Part of a small language model's weights: no position embeddings, ALiBi.
Each number is 200 + 20 x the weight over its row's rms, rounded and kept within 0 to 999. Layers, rows and columns count from 0. The size before them is the row's rms in percent of the matrix's.

# layer 3 MLP down, 128x512, rms 0.22, rows 0-50, columns 320-383
099,195,206,206,204,225,182,188,185,216,216,216,193,211,219,177,191,199,194,184,182,228,175,238,213,189,198,190,181,179,231,200,208,205,198,212,176,178,209,224,202,174,179,209,192,155,208,193,196,189,194,177,216,207,201,202,173,195,179,218,205,195,184,191,205
097,173,193,187,201,201,180,181,192,195,195,212,242,161,189,206,194,212,186,254,194,168,196,194,204,192,190,213,162,192,162,191,168,181,219,215,183,218,186,221,186,209,177,184,231,197,230,215,186,186,194,210,175,162,204,211,192,208,194,206,203,195,198,184,215
102,188,217,214,188,194,204,200,220,213,199,202,189,219,191,175,180,224,177,226,195,186,170,218,183,236,219,186,173,206,212,216,236,211,208,187,201,187,201,209,179,182,173,208,192,185,221,164,239,210,215,198,205,213,188,178,160,211,215,224,206,197,186,208,204
098,215,222,241,199,189,182,195,206,202,213,186,209,192,189,207,159,188,218,213,201,161,210,205,217,207,203,157,201,185,231,203,171,211,174,219,204,181,200,166,217,213,206,212,211,196,216,211,199,203,205,195,191,167,212,254,191,201,221,222,206,167,186,219,206
100,200,208,196,219,182,200,188,175,188,201,197,205,198,193,161,233,196,207,178,193,236,164,175,185,181,224,219,233,186,194,212,197,191,213,229,231,182,167,203,183,198,226,199,198,209,198,200,198,180,179,210,206,187,177,207,198,218,199,206,199,227,202,198,211
100,199,181,197,219,173,187,196,228,192,207,217,160,216,199,202,164,180,181,211,177,190,230,199,214,189,191,201,170,198,205,179,222,162,228,213,181,192,189,193,197,199,213,197,212,234,232,206,180,236,206,204,218,200,213,168,215,205,192,177,189,199,177,175,199
102,190,221,192,218,216,184,211,182,208,199,197,173,201,224,195,187,234,199,181,215,198,189,196,190,191,187,187,205,192,197,216,247,203,230,206,181,220,204,246,185,218,208,197,221,201,183,210,232,203,169,214,175,184,216,177,188,217,209,187,197,202,198,194,218
104,212,209,192,227,200,199,167,210,154,205,171,219,215,253,163,210,203,217,192,185,185,194,239,173,176,256,204,173,226,187,191,209,165,187,171,199,200,249,198,216,198,156,187,210,210,143,178,199,214,182,224,188,249,213,167,216,188,210,211,198,215,194,166,219
104,199,178,182,218,204,198,205,156,196,218,218,217,209,188,201,192,199,242,207,228,222,221,207,196,166,195,203,208,201,202,210,203,203,179,185,190,222,200,207,209,229,202,192,197,182,204,191,205,141,190,226,181,184,204,217,214,224,220,194,242,207,190,189,182
106,187,204,207,213,203,239,198,207,203,194,164,233,191,223,195,207,198,226,216,238,191,190,194,209,202,235,180,184,184,146,235,172,182,223,225,216,190,230,154,190,184,180,159,172,208,186,206,223,187,206,221,190,176,177,219,229,214,180,201,192,210,193,202,211
098,181,238,194,205,185,193,223,194,185,191,205,226,179,206,210,216,213,214,202,206,194,216,169,182,220,167,232,178,198,195,194,185,174,195,199,209,199,207,163,190,227,217,191,228,155,217,192,195,221,209,234,206,224,190,213,215,181,212,195,188,242,204,200,172
101,177,188,217,171,183,203,199,190,185,227,184,169,193,190,181,209,216,194,210,184,213,213,196,208,155,193,186,171,187,207,196,231,194,215,214,216,192,213,209,181,179,256,187,213,197,212,162,213,214,206,202,190,208,201,202,191,199,209,191,175,178,195,230,183
097,198,231,227,197,194,197,204,177,230,158,219,186,211,184,203,197,209,241,197,250,192,226,185,190,198,171,210,181,203,196,182,216,232,217,185,198,208,200,185,212,204,180,220,226,205,200,195,163,146,206,259,211,257,211,218,199,198,184,204,197,178,193,183,194
098,218,180,199,166,175,177,189,218,202,203,205,195,209,186,199,220,217,194,223,206,220,198,189,179,201,204,174,183,197,222,179,206,198,221,206,181,193,197,233,219,198,193,225,219,192,200,242,184,207,201,210,232,196,171,169,202,209,218,169,189,212,234,244,240
103,187,190,162,189,237,247,207,182,190,209,202,229,209,191,177,193,214,188,183,200,193,195,187,207,211,174,221,205,206,169,188,207,200,221,180,207,214,188,199,166,187,189,189,197,186,187,255,212,206,200,208,209,201,209,238,169,184,194,209,159,193,199,200,210
096,216,202,197,175,188,223,188,203,202,191,161,232,223,239,221,202,187,185,187,201,214,165,196,207,211,227,171,152,217,166,191,192,202,220,237,159,169,187,201,187,187,185,190,190,195,187,223,231,203,202,178,197,208,207,192,201,214,194,192,221,207,192,155,231
103,177,204,239,181,211,192,196,192,193,205,176,195,199,191,216,187,221,195,201,210,177,211,182,206,218,186,196,247,215,188,203,181,251,223,237,211,238,186,179,186,172,199,187,231,180,206,207,220,203,198,255,214,170,191,180,205,193,182,234,197,180,165,176,220
094,202,227,209,187,201,182,215,216,181,186,235,159,214,222,209,182,226,168,187,184,212,187,178,217,209,176,205,191,184,180,208,198,183,188,178,179,214,234,212,188,202,202,196,210,213,217,209,200,170,136,206,228,206,218,225,184,232,211,216,214,208,209,187,195
101,195,191,201,193,211,179,202,220,209,206,196,134,207,196,190,185,198,216,242,205,182,226,209,196,196,186,217,229,220,191,190,207,207,196,208,180,173,182,209,181,199,202,244,207,236,195,168,166,209,169,209,215,216,230,205,219,185,180,211,189,171,167,209,199
099,200,189,205,182,190,194,240,170,217,202,216,180,209,248,196,232,203,226,213,198,210,186,206,180,207,218,178,217,195,184,212,185,183,228,195,191,218,210,228,217,232,226,200,211,185,190,227,208,221,189,216,235,185,186,195,193,219,210,175,201,209,209,220,194
103,192,174,223,206,210,186,204,192,192,223,164,226,179,254,222,209,213,193,201,200,186,184,190,194,222,204,191,189,200,206,228,184,235,199,244,203,212,152,192,212,221,169,252,201,201,216,201,185,155,211,193,178,217,192,263,189,195,231,177,217,183,162,207,206
101,207,211,180,208,222,208,234,218,219,254,213,202,220,160,161,173,194,186,181,217,224,203,178,229,194,187,222,200,226,210,182,189,181,219,205,179,194,188,189,172,225,199,172,199,216,184,222,177,183,209,227,234,200,230,179,204,197,191,212,267,168,223,186,212
099,203,193,201,189,161,169,210,179,242,237,161,221,225,210,187,200,249,224,164,194,196,199,174,181,210,204,194,207,167,224,160,209,227,249,183,208,221,213,220,178,205,211,205,189,178,221,221,206,210,165,191,243,165,203,209,187,206,207,190,203,197,214,208,188
097,215,232,186,207,214,161,181,185,222,188,191,225,196,201,220,189,195,183,185,180,198,214,208,194,196,183,219,221,180,186,225,194,212,231,164,234,220,214,227,203,180,198,225,208,182,174,200,230,210,194,210,186,149,217,230,232,204,193,210,193,212,199,151,191
112,203,179,200,192,185,181,226,224,208,185,174,202,173,174,184,230,237,186,213,201,234,191,216,222,190,184,208,190,204,186,199,205,160,164,185,183,182,201,203,200,188,181,195,236,207,236,211,188,193,208,191,200,211,219,211,178,192,201,179,194,190,216,217,164
108,209,192,218,204,198,191,183,184,183,196,192,187,235,197,206,208,220,213,212,220,248,215,197,206,200,222,163,183,174,209,164,218,192,231,198,185,233,205,199,196,221,199,212,177,190,208,203,193,223,201,215,177,208,195,190,181,202,215,226,218,163,170,168,207
108,180,181,201,191,190,203,214,220,165,196,205,226,199,211,205,214,200,189,195,193,200,203,161,187,192,209,193,185,185,187,177,206,191,197,231,151,229,210,186,168,199,211,225,211,207,171,226,214,181,212,219,182,181,210,210,218,176,166,200,154,185,205,211,177
098,207,196,217,232,223,178,213,225,228,195,188,238,206,190,174,190,179,181,202,153,187,235,192,214,199,193,192,201,196,186,198,216,191,196,193,150,235,175,196,187,195,193,197,220,233,181,201,226,178,196,188,223,194,187,190,208,208,171,208,188,190,219,169,217
097,136,191,208,203,173,193,213,220,231,197,163,219,241,192,211,219,172,221,195,200,202,189,204,180,218,185,201,152,218,160,219,184,213,221,195,198,187,207,192,228,206,211,230,203,239,202,212,215,218,218,188,179,201,198,211,233,204,187,190,211,176,183,183,207
092,196,232,166,215,234,164,207,168,173,191,198,192,183,212,178,187,217,167,190,224,206,173,225,184,197,246,164,178,212,183,210,226,160,187,254,185,229,186,147,173,216,228,209,209,194,192,184,197,159,216,192,179,221,207,192,198,220,217,183,202,190,211,205,206
098,155,221,199,177,209,239,175,208,201,211,213,204,204,195,200,211,208,206,239,193,200,214,213,183,189,192,233,213,219,202,175,192,202,187,208,168,195,208,173,186,237,212,186,213,211,215,198,192,189,182,235,187,179,210,176,214,226,231,198,177,204,198,209,194
097,176,176,175,203,186,205,207,187,164,199,206,187,222,165,199,186,197,220,159,231,190,204,212,222,183,172,213,187,189,193,238,215,201,183,194,148,186,182,174,223,198,183,198,193,209,188,174,212,186,175,200,177,168,174,195,192,193,222,181,199,207,178,172,187
101,215,198,176,179,198,187,230,188,212,201,198,184,224,185,168,185,184,198,171,197,197,166,185,223,199,198,203,204,251,174,192,176,189,203,197,206,176,209,201,206,218,204,227,196,197,201,189,248,204,197,183,199,177,195,177,208,195,210,179,232,211,211,187,215
101,176,165,215,189,227,204,196,188,209,215,224,211,208,186,221,218,201,202,194,216,196,229,202,199,216,193,212,177,167,182,206,261,191,205,225,191,228,180,201,193,182,192,204,205,209,206,200,199,223,227,199,182,206,191,214,187,240,203,211,193,199,165,206,175
098,212,210,205,234,192,200,199,189,166,185,248,201,206,207,162,174,204,202,218,215,170,230,187,199,206,180,194,189,171,203,175,151,190,214,234,186,198,196,211,170,201,171,214,207,195,196,231,185,199,196,208,192,183,206,265,222,195,207,188,206,211,197,181,223
100,216,195,173,209,194,193,185,198,185,262,188,195,182,183,196,192,226,171,198,198,189,216,189,197,191,183,207,165,217,164,168,212,201,206,165,188,177,194,204,169,177,217,214,181,204,223,212,220,206,174,200,208,220,221,175,215,162,181,220,207,191,188,230,232
100,219,183,202,192,209,211,178,206,234,203,166,221,206,176,248,182,194,209,194,229,202,209,166,225,211,188,214,231,211,195,204,221,187,228,228,204,165,178,234,190,202,194,193,216,233,206,174,174,201,189,186,214,190,212,207,198,195,183,216,198,211,224,222,188
102,157,186,183,205,154,196,213,213,231,181,171,219,219,201,215,202,171,206,212,204,205,209,193,218,233,223,215,190,180,212,197,177,189,225,222,195,202,181,167,217,168,228,197,169,209,235,190,202,186,216,214,202,224,202,197,196,184,183,224,189,186,200,233,166
098,218,176,229,185,186,205,214,238,186,218,208,221,205,159,178,182,201,212,232,203,189,155,202,187,213,188,195,193,217,196,199,232,215,195,182,184,198,206,225,197,208,219,159,253,178,200,196,192,213,220,211,169,218,209,171,191,194,196,182,191,231,203,216,184
101,230,194,216,188,180,216,174,187,227,196,186,167,218,170,222,236,197,162,196,234,207,181,222,243,205,214,156,182,187,208,181,185,260,216,193,207,218,188,246,196,214,181,176,231,191,173,187,176,223,240,220,219,224,206,179,192,201,201,184,194,205,197,196,214
101,171,235,205,174,206,187,191,201,197,202,194,170,189,209,207,207,199,232,173,180,181,210,173,188,185,187,177,233,237,180,190,207,199,186,202,158,194,174,227,201,209,195,176,221,173,192,208,235,235,211,227,210,191,205,205,203,213,176,178,195,212,183,212,235
097,216,259,202,204,232,172,191,212,232,230,179,188,225,213,252,210,184,186,173,221,194,217,186,221,197,218,232,161,168,224,187,222,217,187,181,206,174,182,213,196,196,202,166,218,183,193,201,205,164,209,238,214,196,202,188,208,222,189,199,205,198,189,187,204
099,222,184,183,195,215,189,204,194,146,208,180,181,211,195,184,214,202,236,193,181,197,221,190,204,195,200,220,198,218,195,196,250,213,154,159,231,221,199,214,212,209,186,194,226,189,202,226,193,234,190,204,236,235,208,204,233,200,182,192,219,222,235,237,202
105,183,187,199,172,216,181,214,192,168,194,194,174,200,243,231,200,237,217,191,241,179,252,185,173,190,178,219,222,205,186,216,206,189,193,215,194,191,207,178,207,194,197,197,146,196,214,198,196,217,183,213,184,237,209,236,213,219,220,217,204,198,222,209,152
113,171,162,195,197,199,224,192,237,196,234,213,215,189,210,223,218,211,190,187,163,228,196,212,194,204,236,191,203,172,205,183,193,229,173,187,222,213,201,188,220,170,208,212,188,171,174,219,215,210,177,161,207,170,146,205,216,220,216,216,199,181,194,194,209
096,174,177,164,219,214,189,203,218,181,206,241,209,220,208,198,183,201,221,208,182,206,192,206,206,213,215,184,185,191,204,202,142,211,198,192,204,221,189,202,198,195,184,235,202,228,187,224,210,216,266,194,169,207,180,209,192,211,240,178,200,185,176,214,181
096,174,187,175,180,206,210,165,211,180,189,206,205,227,233,161,181,207,199,176,184,215,200,172,199,166,208,179,175,193,190,158,204,197,186,180,228,225,210,192,189,171,206,189,189,180,222,192,215,199,185,230,163,200,201,198,179,216,218,213,185,219,188,196,195
099,213,197,162,220,216,184,199,205,158,173,231,166,239,204,189,157,207,191,198,205,199,210,236,175,175,220,177,207,215,179,190,211,185,209,193,192,208,200,202,226,187,197,202,193,164,177,204,169,204,206,174,190,199,225,209,202,203,186,251,163,200,214,172,217
100,200,205,214,192,219,168,195,183,178,221,241,236,202,225,214,191,208,220,234,172,168,212,176,190,199,187,225,191,210,198,201,166,164,187,206,167,203,204,165,161,186,177,202,222,223,245,219,221,181,206,184,178,205,195,210,193,196,206,189,207,194,204,181,191
102,208,212,232,187,233,212,216,193,192,210,219,212,194,227,204,207,191,200,182,216,203,173,223,218,234,203,178,205,233,166,181,177,203,220,193,196,219,193,242,188,228,208,170,182,186,205,203,217,223,190,242,206,213,198,219,214,186,229,173,227,223,210,179,221
103,186,194,194,191,209,206,228,195,201,186,224,178,203,221,186,158,216,222,171,259,179,209,211,204,208,206,222,210,175,219,205,169,198,206,207,206,218,201,203,200,174,164,185,216,209,194,196,189,190,227,196,218,233,212,236,207,213,181,153,169,202,191,196,146